config = dict(
    n_layer=9,
    d_model=128,
    n_kv_head=2,
    norm='rmsnorm',
    norm_place='pre',
    bias='none',
    init='trunc',
    init_std_qkv=0.0405,
)
Each number is 128 + 24 x the weight over its row's rms, rounded and kept within 0 to 255. Layers, rows and columns count from 0. Numbers have three digits each. The size before them is the row's rms in percent of the matrix's.

# layer 6 MLP up, 768x128, rms 0.119, rows 237-345, columns 0-127
097:089133110075132104143123132120139144128156112150135116155108110114168143119134069181104102137096090108128134080122122109141173126155124120139140153166108133145125138165152117101148100138130155166135116131117156129131157133121166136155093154115143113125123105112113155156108171060088138152124141109147102129082141112118146106169102106120110127095160118155125134159147067127128099106144
094:104120147126152122114128127103101131130095173126123140108127096118146115144164149152124125118127151122154072164164109138102139111137138085107130174109093128107092129070110110125105103121156124135151122102162123093093139099166132115117177120067156128158176138132140125135127109160098174125148105148147123129130125105143159124129159176108115134106134139108169152173147147093144102147169
105:142074142137156158117109143151121125116113118128093123190114137126130125162163118115170139166098141099155110062107126060111156143128147129140127109156107097131121126130107113159142145133134120121119145101097111119098110084148098152133165107151146119114066126142135145147093155140086129144091130131127152130136138155117130123105127171080154100152089129142109113136158106091126098162148
108:132153116135148105131107077134132078135140160106121117091110141154122121146146105146072168137125159143148102149146137139163143089109106115111167111095076121084133134137098097098145137147107154168127121112092131165127134130159117138113143123104095078108110106119103111155095107103089133123140139140115143103172128136098142130168145100166095172111144151166126126121134156091151113114164
095:086111121118108136132109129124118154110106193130096099124133132110141141126115147142100157119143163105133108146144119102136145113094166164162130076132150100137150160132136144109094120119150097120090125151115104156141093169151099106111096140143126163142111165115095153131136134101090149123088142123108088133129163160165120152142144119187109172146133145115160109157142173166107115085141
106:148120136150132161113096166128133108108148165124137126113145110132169085134138125136105117087144149126119085162165162121122150128168122117125100142127079151125114156162119158131131084122132174168098127104153121143104129149126098144080107172131081103146138102126115112122151130164133121109116156149097128100110136108150124124103129142117099158097088129101117125128099143065072110088166
101:116091089157110092155141099152129173115148103087161127106153165114134105108107066147124135128102100130124131123165133149113091114129108127095079150137097147103141102131147118121110133106126139145151147176147160123144153107099143112108115094125136150117146098137111104141067117094159143075149113154104119127163078132117110110114084151099146111108174144125116111135123143115168121109134
100:125127180155148184100140151141133090113092105057124096110123134125129125126107115101109110166105124112077083129117149104136188144132103115119128129124101104162130104136138132148124116113114144132118134099114162110115103143135077122123147167160111148083088122130144141145120126148102087120170122141078113117133157147139146165126079105145111135106101156165113121141099117097136112161137
103:160128118121152147073094129170114115154121168140080116162125105143134124156148159117152105131105108117128137110160108169135121125123146135121117145130098114138109139137090118188107124133119132098098139107102134110149160167182116104130114130177158131073095113122134128097105112133097119164135127158155156147095117095129139143147124124122159094160109153132120180099099159066109114139118
103:101115167137122148121178108124098100098167105148131127147134107143183129120133146150094130131108159132117188129131131138154155152114127149130151147114138100118113140152067202119162146142145107109126117113129154168153115142171106109137188110134155102130114113150101143133136115140123046131162153171152145148130159128130149100131145115148158159117115130142091117139142116123115110128122
096:119122144116118135138109125108124140119123109120116143126140098112108132143167128118163203153111142104135109150118164123112180104134151121099073142133117133154165127088114101134131167169152155165109160132133126116169132142151135146132106107161130133133141163113101138136141112107130132132120111081161144117130072179104153152120110128141107209120133166093131162163150105125091150156137
104:093139124122128121104123157123105126107073083121116108124105129162151104151121142112179158151139148113145151097134161179146113114102156118114121136143119080154120108123102131132085087111134130136161133103139150095124139107135136131156145112122121147100124145143098163081141189158090081148145176126147139143125121090062138121102130167122169105109148141133111128149162131132132089111139
093:141106122154158123130149109142125120128117133176057112117142118128131130146158171138136141136124135138137126122141127135087121135183140142155106141155073130108110110141159145174163169131166130131094184132137100097109153137143121102150131139175080112111140154142132123103133115178136111101123093142106122140166117153159167091110140104113134125129118115091130068090134113150145174124110
109:126109127133125139174152115121114077171162123126112079127112132131140107151105150123105096130109196116194139144120156131087176116130124113110111144169130147130137131163157122123096124149128114144131125160108154137082141143108130138113155134128142132135119093147123093121120145126118109106095074126100095132105099080099106128146147103161068121076147164136112135105132131147126082128129
098:148144164134099151086119102123132106112127149139123107149140167144129144145146110127118146098118126114131099167128133134117127100139118118145102127145099106169099161103122115170130114150145106139139130109118155143121135132147131117088090164125070142180120141071150167163084180146132162162098139090177134141120100095122102105141120126168128107102110162126109167132103125162174159100125
106:089120092148101123133131129109130123083122098131126093111086136091113119138144124134119118181109098087134117114149117126126136155171139102158153137143089135187094113142123112147143162137137110137105120122063110142142173145132143134103124108138108076119121113132159099122144140128154115107128165133108134124157109109180101184125142110148140150120130121146152119105095125158121208138166
090:123123125126158118156132150110153108143136130104132140162159099106093137125117158086120176107067122133091137111081103087141118080143092108181116094150117108131125141118137147114147134138111065121124101133113119102118164125152135145106130172162079133139145161129144125085107099124149080106164135110150145146153130076144132112159101128073137121132095119119158114129141119129145134137151
101:137104145095132127127128135143127178069102127096158127143116113158089131125121109103114120109123178116138108132114142136078158130116154117141134132107147107122127105114115146135108163164091119111161148137129144159098143113122119130081124111123159161147113106134157159132099130092138191126131099186157088109120120108101087126081156162131157101124108135132122117091116189145092146136093
089:104135116125128101092133124085168116102126145118156138122186149157090114179125099156124140116136124128137141140156115109106153145096120137118133142111113124134196130066097146169103120111142127157140135157115124111104139119110174124090113144112150107108175102135163127115120122137163128111125160145099123068129150088112129202111145158087098153125171147122130116127125112130120125148135
098:140112128101139132082082133149187116131130133125152115107116126110143110136150099126140094163150144139141119097140110173113111119063140084140125137094139122155113117137133091131085148154129136121162108116104141151136099137132116159137140154118135128096121127071114123126117157114145156150136153086104154153076145155111092142149117101105157074162155151102129168148116134096145172114170
104:105140163130112134119120085119191134136186134088084109073086113135097125115107128137124151153123119104116126096170089129128088150083143113104125121112114125123086119139118147085140132111137153146147148139092148099122166116118128175135134151079139072120122112116129148169087106130127130116145101159142144155107129165171128157125121130165140128104165125125131160127124125139143100104098
102:100159138132132147134159140138116124122126125130110130115145137126156121118150081147196170164115134079114089158144133115155104081109147174128104115128105089108130115107136101131137099147108102141115103133086109140124117108172107133132129111182139171148085135159139143088150141142122137119126113128122149114123142101133141191114111134113128117141140123085095190105147162161156178141123
098:106184130164129150118123134131188122116083121099121091146119136133088114108097124134170141178123192160139126132166108139135114101149117104121142158131132092149111136126147117134133127128118142145110126125086111128146106127126144102124138158154121121094107120127157142132138132199107131133133144173149091092116143138092093137122149087142146141111082133102129193082108165134115109151106
099:136161137128084086156116113103123109135130103123144083135136099142137114132142127186119142136120139119121103122146088134108142126098105120165103129093150095148121162150088156167097108149193128112108111097145169115128155116077095125140164131145137111143134152071118145121152162152143121088111135117170141140129126080127130091144148138110168126116149144091101141161131150104127183129121
098:115142112131116089130117085088107132126126117138143144096108141156108054130141104104136112136155113106110113094140135108124127161166095142166136177139103120146150095163127135108146134109096108116149104146086115113137160136160130111135092165095102093110119069137192143087110139127136129125127127115089163150172138100114111121089116142123103140128118126077125136124137151111139174159147
102:120141154098126152090111135105122104117109140115081124070122136146132136111147123111152120136145122053158075132107112134101152148121064109131117137122123162110131118149134125139121118136117144163128126107108072154073093076101113107110134133138092115155118102133124111107145148120124132174093166149124176080148126121119171124129125120145128134138100103142117111128095095110162130154170
099:129106108149201153144124128118155134142130139149118119135100099140164152151173095099146129131130130117156107169162092074115185120100164125177111131120107152142096092124112156100174127123089118107114127128126129118126181145098124153108127136136122083117163131108108120138136168112127144102104146137082108111134127148128124124107127115122158155088159130088112144165124143125119161084158
102:130156122124105092133153110153109177086146098178151097138145123113133129116146125135108146154114181106093146111131111150127126108132080130126134130128120159096096136129155127147124118145142134124092194120088136132129089081107134103130124127113115139104152130136124109121090098084152102128206124167151162109147127142167109094124133141155152128146119084119160131151110116128108068111132
095:124083151157139168128111147105124072155151119178170137143084101098140125142147181133130137120153156126120123130130113106092119124136142121133114161201141131107126135143112168138160121118133145188130155187136127137148129115133130117135128164156126074149113092167161151153122131143156130121144101133130120104146097135095145123184158154139107137147115145141142094151105123090123131156146
096:084146148124156136144104130118142127126117114107109123150137140136141130095171125102115107147146175135159112077171127121139117174096141133152139151123133098082150102091135162107142175102113163071145160105157088114094149132143110163103146138140109130144125133114107147140116081070117147127122123153145105175134139103133096123167123144132114119142156150109169150122137126101118130059131
095:116116156143116153121140179107099160151131109103118146103077130146070133153100142157147121133132154164146126116122096124121143135111111097114130127121107133118181123136139124143105065096123089103163099144134123128137127151153137174101158085108121113122130156158130144088081134139165111148113103158123149148085167086136142105156142136156166176104126145092153113119157131162114124118125
096:149139091108110110118101140096090144093125115153125110149133128115141123150116129169121110125117174103143143120162134185148120135132110153121109156161134135165124104085141142145082135138107131148148099139144111150118124107124126103102073113137140126105105114164125117137102145149144164115070121106090122105110122127150111072122109152094156151078163140089072166115132128130111185100110
101:126115071106147112128147135121112131113153130133110116105098150122168148111150158135100166144109114108127187139116106097128122134137134090153137092131121143136091149129084134137140159140095121093093113154112142086086097133132058157138143150132087092178104111153095130156124142129110124141158122164120136153120114127096149136165100078117148091141104101109139095133110141091162139132141
097:130086090138100126154154143118134110151138120162149113106123096088152106122161095127104124093132119075123114124157175135097138133121168128108094136170149117115126119088113111158101130075117101181157133137119114172107130075160141134135058137104090148146140145119148112130112125127114093141102159095095136114156091120142102154124133133097128122143116160121125140093108121087155143143131
100:090108148133173119139132115138157087152114127132151123121141125143149141166107141124167085120143123139137099122077104115127120068125122096095168104132125132102144098102167114110121137145048156110134131167111100109152092117157109138133164069134118145135129116110149107176135120119131145130188119159128121124119084119144130096142109115163140129126084156156170140129142117127134140090128
109:145156150126170099113089118154156112078135109140130141122132090153158083104121136105146117128134102149173147134091115158079122149120113112101147144157137134142112183170136121105133174139087159150171175118085141114115146111140121132108115130141123155118133114166152127086119143109113108149088101141162106115145094083117125155153153130110116131118091117116146117137155129164092104124085
100:141072112139107137150112143111148133133123130133110096069136124141123091132150143122105142168102115132151098107108137121136102122138149135158152094144160141153110147144132146162181131115080169111141106137122074157120122096136130131157096104116131110112101156108143112132086178140095138110083147170125070139121136144148137128155104086104103103163149117126192164110126124125129142129099
099:131145112128101152134155149139112149118131129132119163110126121164141088123072138124109118109123169072144146100123139103128143101134115162106150102155108145126101076127161178104122119149127111078113112119099121137155106166124130104140101164137133118125157114164140129109163127057146158119124143116101125089139132134139153076105120116118150156105148155144138122142137155154111162068074
104:140131124080099140107125110125131173119080162148096097153133113111150076117160173143151158128113153110136148110139132124113137123141112115094129125142156182154129144144095140114150140153113129119162149112079091118113084161135151149121094146139154160149083127096128152133106126124116162169106125127108138140105143116130113143137133170112151109146068172078091152156139132170142153128122
106:117108090140130144120188167121109121127158137138151120130109146102139164128136098111129146157101097134154120138120110106139105114153129165175139182137127085128133115128136198127140102127150150123118137135134118118043145150090130160124131110114129104113129117129155162082102152149124145131127122113159126142103113090128189101107141124115106121075153081132153114113163126099147162135108
095:115199114147128155125122153169167131134122148098118157127114126091084121177104106121121141128118169103135062134110155121110128128189082129117097145142115136098098142105118116101153139146112136142146119130164116096142137129112115090168143142137104123125129112104131078159168165193123126117113134134122090125142127119134146163161139129107094123113083110167153134106116121095151123140130
102:143099138106145088113119159094148112143129123133127171108128081110159125108090139159110133183119119111181132096095080167125129108092092103116103113144137149114086166105112149164088163109131072135113127148136146126122126134161086104098130098103129115118096130119144133187090128157141078117104104139145093136143114157137123116110114134129093133143122131083104126135122134117126142097126
097:114133105114155127138155143126150124104123102129124117133124130122143144160148126119130155121119109105132098145130127143130147112183151152144135141128127124087128154116096136130117141105113149137167134073149151096136155111135147161119152114148151113116130169084180145129113195100118130075154120167143128076050156145130126141143149102170133118135096152120125123129141119149065163174169
104:123159108133130147151124082126131137113100118112141143089107114112185113136111109162108139118124106124112162104164142110123176117136125125139109115117110124110085152130137191154167094033109135126106120101112143111138096104122096125141136148123138146132137150126118121123157111128159112145131111143095137138193166151123110097106160108166122152139119149079098112142173136104129135098159
102:082121092155168143142124151181104142063158142124138111125127160123118115140124154109121129174147136151116146154140150159092136102113124113117142172147104113079140101121155143145085119154152122127149134133152162153154168085147142152140116157093173135137080150131116125157124134120141115148120117120083174157155109123110127108119132129122134112103130163163150082122146102147096147110175
093:130093153111103102096156181153139130159089134152128127125104093049118124083148088104164112162147125092093141125139127164170098110122083141156136143143121124120104141164115159155130129135107103113110151110122127113107127124141137115143168126118166105098113183117104096166134137109128136068099133122114141085122108126114149101155150136131121136153111135130097145106123093144167132137122
102:116126194117069100118081162154113134131133106142100123101148104186162150146101138162086132104128121130162136116142068127104109107154118147137146146095143129092143113108114133082132150136143066145118156120115139160136120122129135131120119154122132116112107128111094140089126139138117144147122112152140130062117173137128113145115138121168129134148158141123179136119141193145132097142141
094:115128123159104122091079117157143157138098119086131139081108138120106144099164139151167077130192081083144148106124059176182121153119128104141151120150114117117145111157105133123124154118127137136137126126148137123101131127113145117147121134093128105166127154145156112105124171094147133097089135144113112157146114113124136150180148096092144119139137117131140163135133155114169138142140
108:141125094137171137106122103147180104154165113112120126152136148120139155150150105115161130129138125123082125141108128095135131164098117148079143161150136099118119098137149117149110161101109080105140152107145154098105139118152150129129133118077094148127175101105087145095113121115129111103142060110134100088166130102151145123168125165117114164114076143141107154134146146119124158106124
094:132147119120114164145153123137136160159163133137161115122120148091099133175122147104139126094118117108080115145125114141165161147105148154101115153178131154163114116154132122072102138128129129143117109108090102105095145139167112105095173144094130108127138113105094068107108139106138162164133152180125086134139125057136126099156125155131131157131116126109097141104147135120124135129167
095:132107143132166151117149142113111148144123145104086136142097102093149093120099090114137161105131125114139143117127135093098145129077108119138088157178114087101140132139133157111164169121126138169130152134149128143143130152107151185145113159111126118148128138166126147192152151106148174125162112140091122164130104161085145155110135135115104145143122075108107101134167155133129139131161
109:141119115139078130153148133126184140143139132154101129174115114093145138148139114156143123168109118150141177102087152101137125127137143137120081105144115146102133149159068158117142138126127095185098101099126184119133121098154145121136118183104132159151117111144125126135146175164115106115145106095115143135115131175120113148151134172144160155087113139158112115109159120131093133149124
108:054139089121129140106115119151093089127105122149174100078153121155132108117141143112156122125135123135099114129162134091143152136098125113143161111110130121107137113160127125122130105154121068132147161074107135163096118123153123139101091097124112154114102140146140092108103104112106138166102165158162082124148131152130146126127110102189139139112127137124115119102178159143102096129119
100:105094124122124114133154102106133119139152140160128132102164154109093139134145167152134112143151146164155118142150102106146125103139171122140066122117140135124089167096094114142146146136110104165152134091141134116088100156136105102158144168131130109119119143150095109091163122126146123122168111108141118156143092142117117084140102125123125199051159141132132160107119126096095103132147
100:127123100150163145098137144193082135098136113134122142133123151097157123101141121108152142098117170106129149118088131126157132164127138130115115136122138133148113159089060164144101107118110124126083140120104121110142140113130137138122163067121131135101111144140148072131129109102144095114122144126165096076186140174094132138157119107125126095107132110096143098119130117122171167121119
097:152181144129126152118130143163142112138090110124141132153123116138163143138149116122156184126094131099123100129114161134130115156138123112116134172082124098167125135085138129135136127105152108118103124131143113109091145094149110133112159149138103025129142140144127102175113099137135127115106087134120127146126128106119100075142155106128105123138123143123169114173134145161116165120068
107:150154124151172134128145093125157131119148115109129109130140141108124179112176113127106143124095136106114117108121160095129194148115158169140114148151104097154116150128132162130129140108138079116126128052125105109134118116136133130142141114140123127139105115108174137124144124133099156104134120156135135096137186109101120142149097096084143144112059119128124089179173129134157148158124
101:110105140134155126106152119149142164135163133152117125153146118147169070134136069140128078140134107111146143096116149133129151074112098117138082096091156120107153127113145176112127114109136090110106132139128135113148093131136186090096154126097122164153152108148149095132147127139139138162116138132141126086112116096130178112168126144149146093113132091089135130148090155132106103106129
097:102088082151132118137143111118135146148129152099181089113155121081157130128115125141145160128161160093106178169137144113169154136142152096113106142144123107142047123100080145109080131133127130106127115155116102138144122105123130180097104106127156118134123123137139100170136137118114139178112121123116107126133142168157137142102118125065137107100133144156102132113149147142122111123108
094:153089106090148144076158129140125150098130112097144092156142097113143146118161120129144143170165126103129139116149086129149107086151144123102113149117124143144085159118175118114122148146153126140093157165119158135118153137112140126120133108125187148153118107101134135131149109093091157122134165100117112147143132081105101173096108120118105161166138100136110138141129105125112147053111
110:150085122146139152162185150117158115122142127094143172140159129082135106164079128106180130103132119117123146105120138119146110157163136126147109096108095131093122144129137117135161176103111148132176129125125110148125108122174113082119146133114157132063129127144114119128106116089109077129147114164147120103147117166168117119124112133081116095124119126160134121136156091104166129152127
108:099107161127117102102130108108134099111104107085112125143126161092154109114138175129160113087134151143123096117110105090110149118139121170134124117135119181071093147136132143168129120100088122108092095129129095134085121153080125140120158126147150151130116081155133144163098121149134167123129132139094112146166187110102144129149112145093165164162164128114114115145137135106133130102127
088:129116104110080145121171118144100175142128146138096116140116158133118134129076135134115161111113157107120073086139138138175143162101101111156120142098110093138140104139102156135113126145075113145152156096136149120096126125140131151119133172144118119120090153136121138109100132105099148090157130131134175113065138169129162129127165145139175150147100162161106139081110135149138137131128
102:114119147098145124148126130151129087088132114139106110127113137110141142188106150131138147069103147135139149101158144147100124149100142094133151131175083135143096134098102142069123156088141141160116110117108132116126119153094158158105072137125113080117153156125145117084178149156145136102109114133134118132159105116132146117114103146124187109110097079122130155110115121102162118110118
110:106086127153173135137129094118145112097103128112121122136108117115116131078137134121127114125126112074120135156167122128142163138111101136171124152137146139082131183115116149140128145177155141135162113084158073120137111098098116118128090148119129135135129099144161135121064126083100142131130105165131154106127161119167123133109092184105142097131116145116133152154140110090130148148176
110:126143128111159103106158126130139102119110118136162110144116122111139128150130115112149101173119146106120113113129141060157140141136135132100153129127109116141142072115148144096168139119126153109140155165107108089130117153136030134128151113153107128151120148140132133153123152119129171182162130134158105139131167153167142146182103105146091120109151112093123167101134099096146128095138
098:156136139137145110131154152182163146140130125132083103095120146134128132117162128145130123118127159116167131147151123156168074123104095103172133112138153119092110090122108110116089069120156130125112150100168153128159137122140093152123120096142099108083123112095140150081179109118129128131105140133143157099158148105152100133119117142155176117117099087081164112110147102138114144123134
094:104142128109108108150172113148170128076101107107091164085138156137118148161106102105169109119153144175140120158133108126116069078137131124127131127151087080140110117083130145096124145181113133143143114127139112145143132122104102125131111133152101147100171137113158136127080079095144101156092109158110126148155112102141123133094105139125111100126115119133164146116117110095116132147103
112:110151100127111138108124145127153121132110093149119099121143095112175119131144143142159155133120149149142118097131150169098131167115140130123121118162052127104108085145108132102085140142137120143158112107140131117129111127127062109137096132112135129159121119117145112122118124117145093150179134184116165148144148141143067114127142124153178155141117131153096140119100111186112095156082
102:106152128156136174151129084161134114100071142151159147152089100098116122117084153091159127119112123128115140122119103107115121131109117142155107142122120127096092142117178171114099089127156123157132088142079124112118113120112113127130136099158170101142108167098176103118159124115134143172149143119155129133110106128125102120085161104122195128103146113137144144114164105113145113102116
095:139124142140143159124122121123132141118138120123163109148142148124143098153108097134131121157144082113105138165144121115081157120163137143114087116098112153118138129076079125093100128119135040148095105161131165123105119149144143148141127154071127158104080098142136134141182143125112129159115104089167104127142109124146117163094112148140098143104114141108167097140140122137102131090134
105:133151119134141108114142121086124124150121067151080152123139148102134106136126113136150108124127128136122124151120108092106154125141131153130140152132149074084143076145144132137128134112124173212060119125145152127108123098122134095128136108142113123165106122192139131145160118141127107155200141151073138132106094101133140114129115170141142129141097124131121156127143151153116136106126
100:100105122117126153102116130141138158150138164120158153146143107140149128132109131087129108133113116128096106155128121117149173104105157085182085148131044145148115119148086109091106078093127141134123133181129160127108103108140115064130126105133115115147130111142144140094134170150141118103131132134114117115113097126121147117116168154159073142129117161134138130161131092131170156125108
109:168129161099128143115103126124108124121111108106133142119176137168153172125112086129150108138130156133112140115161086106116112126138142126166183120168128134118158159113127103131087136108135135185120106142141108159128140153134078078114108135135142131152142139135139155165110148123131151098140114177120079156110127090108149104115136151119187138161150085123148115158132178124138145169146
091:141116140143130139154150135163088154135146085173104094091119131160134175150142155128135157111125137128155111144106145115142153102118151109107128157133096167167128130123122155121126101129111073104091130088109098108113110121174104143096093166114129143145134065156169124119134091101149086076133149132130115115131149064129155149123153135124137145129128096143154119148135135156133131143172
097:050142116093152177135120133133131137107139116121118149106123136121140095138141112114088130138178144120127137124109112140128113110098115094101168149154128121110111107095132128181169142113184126094164163149136081108112133116128158117137124146083110133105175129100101126141129122101099114099142137131129130109133104181081096115106115103110141120114079115099124131111131088119094095101164
106:134138180108111143161123126115164117146152106129112181124169111111117107151178155196140132127107151117120096126120115161109154176136097155141149122106122114130121109096146158138111163117176137116134121118122101086143135142161124163120154145144154116134180135130140115110133200140127130081100088152116126097115142147124126110118136151127142145149156079125103111140111139099153141075117
103:099135101140150124135136098136126128154108093106124150121107124142141111105154096127120118101158166145068184083108128127109130144121113125147127124155155123128144102104079123103073154130107136108100111173124111108108101123127097146103087109122120097129117106164112155156168156131165149155122126147130128112104125096160121138133084095141102130169095108142148098198119154131136170148158
099:145158151097108123095152152102111129103152142101120143118177107121113152126143072149116139136144173155142129066120097090132175116103125145173109116148099151151113120160121089152125115104102182122151136144124130136093136121097119133138141104125151143122158142121122150089110132137112136101129122112146112080101088136080122117133153140169111154091114122168111162157095126100143150128178
104:122163106148158134121107096140151162138139137091126139144152090128147139130142114084123123105094156146104153145161148147082089109124111126114120136132090110107099132109157115117164129165180079110176107146137160127091183111152119125148100108137128125125155141145096052175145130112129082119121085133142154133113130115162136120152095166129139110112140100173130127125148119139158121138124
105:149109139119123160092125117152113119099140142155128114120120149099158163121150112142140190136139121102097112134156145114133148138133170081128153112137124151146105158131128152162120104113179094172137113156132132168141133127150100101143115126123155138135108086129124118119100106105155140089148089094161141126110119115142127072146157083194118163137138148134194106128102150132162126119167
101:089145142168123188152129127099158133162099122108145145085135102123083085182118131148123123156094150142143133159173156128119158177131149080121140182123140132116087133110129112109166134093133131110137104073134161125102115142149103113147115164151136148091121131146137119140107110125147140112124118140086113114097124126120180129149114087153117131151124115109125125169123116145136172134097
098:088127149133142150123147138138090166148106089137134124154149143076148129143119142128154165114159105168140083149169154101127164088110099153148116131112110135117083124057182141112102115136135128119107154094101121123085109071133137127117127132141110155117144179105123099121130109131146135155099146153141120129155145148135095121149127132138151128129091120162124198122137103148160122133108
093:132108098176131119104127144133130151094149133134120136090133160135155125142111118154120104107095120110116111148131083072135174121138146111088098132127144122132124102165073123105117116160162111133119183097132143066098114131129166146128143152132134063114125106145145091120150143092108168118140168093116133119124117144132106119099156095137119159145120092132156172173115149134108151140152
100:136122135134072171106138150135102142119106110130146156114091158117103151150142089103133108174163131102113113176172089126123112142149102138118103099130173110137134127117097164138139118136148152111162135101117175179075139147124125159110101085099130122086088103116154118132103136144143119133126179144151109091122126140141124142135115165141116137119095081147097144123133112080144111145151
103:146130140174124120153094063129085138142135118111091157119103169129146137104094091118089157132118115148157093120112120163129123127176142173124106186123111140134121147116160146105129129093080097147138160135113145135144089095137128120099120151103133120108153121130108117136153123143118145138173118145161129109137128111104140143128063078122122112127142133116128145189072150135135145142107
103:133141120129108149108139169120115103113126098139127167085172126132092170163113140139129109111120092141112138123158111110119079115143131099150115193094097113134110165082132166129112148111119123140112103131098165142067084135174118129146090151147115111135101153107128140128107122146100129121153112115101116160115141155150125148108157134116102143108156109061102136144125124122097145100079
103:171159127107118134121132133143108114126127068113130123096123127123111147164144105137120139126146124104144132111112089121169165118101105083121083111127074127155131138144164090163114132133178117117121079154133175098120069143166131126091113104096125149147115123143117097148167151086124109118121114109150150126146088133121141172134136135110155095092109123133128150073135134093115108162109
109:086163109098155141153122103126175162151138156100133100065130115140156122105160155136121132122103128108130097126129092100131173111144192127173144133125108129135108113148133129068152132141121081143107116137148124101130146147147115125109129118111149070143119173113117116141114095077123158136102120126135132112088121140133132102151080103140142141105145168148133116124154111105153138083087
100:147133143138115145144134093115139102111145127170135157123142119093131143093148104195105129129127120145113122166131095125138153112132132133130092099188125126108118105140148128108100108157110113081135098121140149144129124090129056117114118121130143153144124144141072102086128150087108180153100137097164112086121185120107138100153103142131119149159088089102127157125116152125129147150116
093:133084135112157136188130114102145122103145142136129149140156118140138128115184132147135121095116098115147136106137111138143113119185095097158137144119143135104130106134131139130131135168129173130105131113149110112187138094162147108120072179105126081128106116100125092128125156104123171151137129175139137149120112083151120092136114139118163096116126134158098170161123143154136091165164
096:119182160131170113152140098118132124133134130135104128093133072118135104152059160168114116123106117135128115160135124131142125127084116135141097116129109099124103084146082126112150160151164106157102144082102151130082119117206110158133152153135164116093099128133129126129122124112158158135114094156179098122148167147133127128134159151150140132125129144140119112123121120101162102115111
110:108160134104135138135133151134117114097112137079158101073122129156145118148154131145109128126164159112192117134084106137115113128092150086154166112139111122095140111110061130061097122139143142126113141126135123104135113165086075154113117135119121118132102117145132113153127148122099161150117169147102150157100158142147123151170106118136139139153147124123174134111157137149106129080139
104:093119134102165122107106108099076139124138131145104096146169153132137124143124082128131145135136162118109127133111107126130145116095148170128118098124112176150156127120132122143117071144121123108131126127120133146161124128153129099137096130096131108097179159157116145125122095099121171121102154147164083150082117141148090107189160078173151132145139099117119128134074156135121161121152
100:125161117119129150131111154178111130117102172150140120154178131095121091129141150127124119129137162101108115110117129137132087070105121121148143138108134115127179104089060112074139096143096149159098143118132125146139136165127101134102148142118109143071119087111115146146116171121090111130120125148148127123140139141101105142105097128149155126085124086147127141108169162118115080117112
099:164164147154170118132109103128178132120136147154163140048162125109122170123152135127131167142095096099108131139139149106100119121096130119130122100165109144082132129112122089137143121135144123140125133126125137148115080145117123139111120147188156105103113148146146137119173152124133145140130105113106098160143118154119109140182129132090161101099159145089154100144182125141126137081140
094:128091153125142160131083115106124141131122087185150118144176107103126120143147148089116110159142132100112139166155112113131129092143125128137090112109062173093121110126085132165123160159119108139117090110120112138099145165150145129089127129094127131104135112146109112153096106100165114126077132108126122142175129149107088107124121094116091126087074120152112119113130121131106133134155
102:154121154112153118110123150113184119135142093120144076126150098108147112164151137144145116155147147113127168112165124157179103121174097117171109123117152159099135146121101134095130153105109135094128151131120134124110131100168137130153086147150135155152098143133135108140102153143109157143111150129128133166153090144145072125128142138109138096053146102089169140141101108149150131155124
099:115094095116102135133109118139150156092152162150125094133122151168078130138120159140139084113123088129129158138126120116118106165097095107135141137104160095116141168133122143122113108142139099096170165122106134111129106154135078166159100166137146108127120158134165150131120123126137154147170146104114108125117120122196116090136070120148126139082159107157156114148138174153125121156133
105:133097125099154133118146123123172148108196103136122139117157105071126151135164141122117162116117110176088105157159105099129096147165139126131077099122161077140127139173139140144116119157103145150151155076114117126110139155165134156139142145113096128125156137115138123100124157147116090118122107122100177130188155118137116143119141117128134197119125123162118130138151141147127137126131
097:119130122113140111128125124108136113106107140098069104117156098116162097165128122149107135126100125099123091164186111105105125124154174149103106123137111161146116134108127116157080173102145139142119118171155145144123180125114140118100134136157156082087134128154129140128109153145123100136109095118171135141128145097126168123140141092080127186086141159092155146113132146152139108096127
098:092134082096109088142095134156095133131118109072157105078122143096123118149166124154124125146130119172141123084150148146132134127149127153137110149095147114126182140089166153130087131120137162156145180140130116094129111140128118117194130085123111119122150118097087155156130145113151133125121149129136109105109129164131113141156152110133099173120153087111129109150090094122125127156111
110:166102164099161108092112106129150102117122136098116132129115146133106102125136102080146123143123138099146103092104148115085133143168115099093131097140100142172125131083099147148116131107125169117117136128084138117162143129124144118112118141089126145106109108105095126087117118109156140124154128124126119149141158131117110159129093093140189130136131170154133088096179082076098123150163
120:104132135083157141107090126144095116131123140110109155157131136156123143107133143050120139134116126133138131096106117128125106139129136158105121132142107140145119124070106121163119118140124078090141165111159128169078164079125131108132124102151142109137121110111139148151120095099136130124139137151154145090136182140161134153122115160102092135064155151160156141119176132079102106139124
109:145095150132109129130099120165131160146135113130122095122095118150163138143126136139160122168123143140146146090118130117132161166131112112143148128130133124190134125120118115142136095116171134132123137136127147113143075133132088133106091135125066102134179100146098124146129117168152176116127086152123116164133178168162158169112140124110123167141127208121120147139169148117129117147098
105:122149135145125110098120104100114110123172129142109141140143158101153110123148109144139125133094162095143158119140159154105116125084133120137109117146120148181119156112114134171140128130146120138102086156154135130091122044153151121096132139137116135141114136166117084145118147187082162085158160127141110100094108106104131140134118135155098143160113148130115124150104155075092089145136
106:116063169089115111104127151129122158130100145112135098115143132107129091069103138132107128132185154119118162123109078128126103087147101130139151124172117110144127126118129136105131172161097091112148140148159174123102144114146130093108159106109116097143105171136114142132128167156156105120083115110140113104150118098127130122176128157119113132145162147094112110119121165139139161124168
095:153108157103144138130140147128089124176107126128104154150141094139129131168129177080150148123155120120120142115127087129112176162123175156144122115122097119102149112081124090168127172145149112124121148154105151115138093116154080132125158185145107120170119162132134130122150136072135150142073090142104131142133120157134148099118147142112106151097129140117127140151137100145121174155134
103:147122088111090137110111107139126150160122110121086154087113115085144119114112109107145131168136119145112233157161115115132146133136161107135141174124113156168147118132076154110130137120142145151122138149106087136156125112124131090095131155113105168111109129127156117123171125090122135123145125121143157122130128095119105100089123164134096117130105137112067140148148119149174118136127